python train.py --n_layer=9 --head_dim=32 --d_mlp=512 --rope_base=10000.0 --qk_norm=false --seq_len=768 --doc_mask=true
Each number is 128 + 24 x the weight over its row's rms, rounded and kept within 0 to 255. Layers, rows and columns count from 0. Numbers have three digits each. The size before them is the row's rms in percent of the matrix's.

# layer 6 attention value, 128x128, rms 0.11, rows 83-95, columns 64-127
102:087123148102117099133154102114129112135135168139106144151130144067141122160063139126102138120146149115173104107141122140147125108169116138125107114154164125106125137122089111113105169125153097
098:129113172114095122161090160120101102108154096117155159130145125129141154117147140143154113162104117112153151130086091098126126160129069157150098084135109144144105168144122158150130119147138155
103:176159156093132131112098109168145099109092145180141108111144091103123150125118166110089102094107117145105097145126117131115121148138179136146139121083145099171152123141121119084118137098123154
100:129156140106135136093092179136145132147146127119130127097097127151141132134156139157167146152117167092119116127116089116137137104121082040156126100126119140101139135110108179126126109106158128
107:117145102099123115139145119126101142076118130161138172099130105150128116116094115125100117126145170140094140111151111069149125144201135113146158144095130144155120139141170122125167136090133132
097:076162120088116151077142158123126146121098149142153150133145123125129120117136126124105132148206121112160090151176047148147138132126161160134160144136089122104086106145154141151123108141136137
093:110117116125143123137110106108186087103123133104110136128123117133112156124122129113116124094127149086147125065141134123191137111155109128128090154141106103126118073108136114151134189156144122
096:137127132134138143102092139111129146123109102135105119107137104144142142133113137115052131136175123168151134065162155131116143150115142142115117135113164142077111148098105126069127155120115170
105:119185114174130135109121080140099110128107149160137160151148135147110151117132150154148130086097162122102130138150183105137140180117155106097104113098092119154125133127110126140146107113138118
094:135145085145097160138122125106090104098159125148171120152155105106166135065142148090107131142125128102152135115149123120181130125143117115131114145166140115200110152126083081090077129111140137
093:143077166197137114155087116135104134085132136152131142156115150177187127131145123145132131117093124131137138132099158108167146136068121134116120121151158111089121126135169140143101099140129105
105:099112125094156125138108180107093131177109125140110126141131106111085127086158123059170108125115141103109131128145206129132145111122143170095148173131157121129172095114119143097161123139114099
102:086097154147137120151100109101077134141151173148103126115131114084123118140101114104141110111135182146092106060115168130101111133118152135098129098148125123127157170118129143110107146128147111
# layer 6 attention output (transposed), 128x128, rms 0.109, rows 83-95, columns 64-127
105:151118115127108174147132175178152169148135113151127179093104118150115120114111153108173098134110118123122140134132183137171175116106137128123106119104111128101090132097123084164137119146118134
097:134134092169135124085146131115144127122180134135067073097179145150126115126166102101121106123169116110120106137161159148131160094144138121116116130141168135169133130184103104111126135140089173
100:099117125127185092164143160123118109095081098130180163163093142175101134159118105117152153145117092142123135121140117138127143118141112178135061116147148144110132129126136081152162118134125106
098:109118109167123183127138124130135137139119140138144128125163124131135126113073115137106125144127140161115134123104153146190122115135138149115113101154098146136113108112128100124146076129158138
104:154156137162124149127138136121113075139089141141163101090106129122149109140176141153088111129131092159129143098106150109124130072149137150100098134154101128103088143142158122142088148131102081
093:128118108128128145111114096143109147131118106132113134125080145098127120141134155099156119109140144081139135094125153142099150094144146157107139119109146177138115130128165119061108077099116119
094:136118167088176124156133138141181135151123174134111104166098128130163114144148130085138101156123111110108138089142139162120166108084126137100107103102172146131113115123143164091121136109098129
093:096152102128091097153134178162106138122115092123105159084146069138145105116144121152176106120127073133116144089128122118146176126133127084131163116176093145134090134148102131122113102195166119
101:139100159130127161122155175125123087072116127132131084115133132119126141128106114164095140170132146131158132145099125078108109110128112096113087154131159150087135132149106122132157118169152081
092:107096171143135118139149126129116137096146165112103134149090115122095101127111145154135087125125175154113117143150144129126166150116124120118119116142133111119134121124137123133120146118108144
094:132131082113110159102108105092145088163124107120100106142133109133126129140152115148123119109171160164114118148108111141102101075116113122158137129123179070148154129140107158153111128147145129
104:164110167125139086108158099093100154125111154110122153114120111142116079124089133101113107136101126119151117118153078139124150114102152143144179090109122159117152135134115129093139167125180147
098:124158098138152108123120170153106107102132110098146144139110138155112115116134138188095132092148130117140121154140142150122121093136099150171146124122156163128079117160133109173122140135141091
# layer 6 attention query, 128x128, rms 0.138, rows 96-104, columns 64-127
059:089154138147135159153123096144145170119160148097108133161123126142093151115125113113163139126105126145090113128135103086116088153099129112161129145092131132116128143123125138086151115176147142
072:143140106103135122164101111136135120115162115093134152138088135109108137112130133097170140133135112116094083156154104129092156123130154135120146080135154123092153144107124088085144138157145170
064:127161122144105142140128111134159152091100121162151093091169133130143123117156105126085108143153105144113149112113172108153123100142096123136101162151152147111160142153146157179133104120081116
066:105145161101096098145130093121098097163175162112153125129106106119127115138090146141149120129118146163119114152166104209140105125082138122134116106095105129091110113111110099105151170125146124
065:125137097113120115113081119151124117093146184153150134119140157127089101131119134146178139161108161103115127139126156144134161142118150122110149086137110103108157157164125103117154105160144126
122:159101102124135120128149125092125112139105139159161154076133123135161141138158125114136108110103132115164124134119177112107162147128125132115107110151148162142132125113129146149093127121101145
179:101198134149099160139092113179161141113113135118134085136155151116117109106117107166111135142182129162097157140117134132161101123132114120131150164127099120096135149147112155156159131128115095
178:165070121122152094132181139074087098143133139135147181104094140140153153167177143084147112121090137107152110105146108130094130154118140122113106097131137114156106091104134113095093099113163159
079:115190126139139164129136103110087164126147097164080124143110181155086133169148108120128132142154145184159121131140130125115120142123135105117111140136124088149141127121099171143111061089084153
# layer 6 attention key, 128x128, rms 0.135, rows 96-103, columns 64-127
064:131088098122167107131103163104121108159156129181127111158089164123130150123153147136144140118133123107136097104172071148057135098122144153108135085160127139156163108129123111140097127124154126
090:107126118147083086151132109098130112134092159100176137083171162157142124117151095130102126120161113135143142112138124086106159126171091109131120141116088102133151130107163130145126082077138101
189:111098145079163146108147141128087147145152094125085112190113094103113115119068165143148137119130156138142110133145133148133092102103153185159159148132148158116087130137119136123123162148127159
192:141139113155114102138149133123166093117120168116142156062140159157152150164184107097127097135121103116123132121132130121108153138151095093111103109107110095120150125094133117115123099112159100
068:135140152105135149139134161158139133104103107127112115125130103116146110146094122103102122111146090154119177117094188113196125090185099104144139181140105154156155127113107159126129109122113116
097:143142138154116101169109110106131096116098170147155149104120160134132157137185094135096162158101130135121129081131062121080130132141101076070101137112147096146157110119125134134128095098154117
067:120116155119148167127110132105084167139148090150095116192128111107092136096110143156118185085120157142134104133152134134100106124086172169114120165133135141123111130143128140155134149148111171
053:083154155157096153111091138157183140066103101128109116113184118115142108105137122147119159139140127129130141114099159113142146129132124128148145119086125139074136145134122156108168132121099093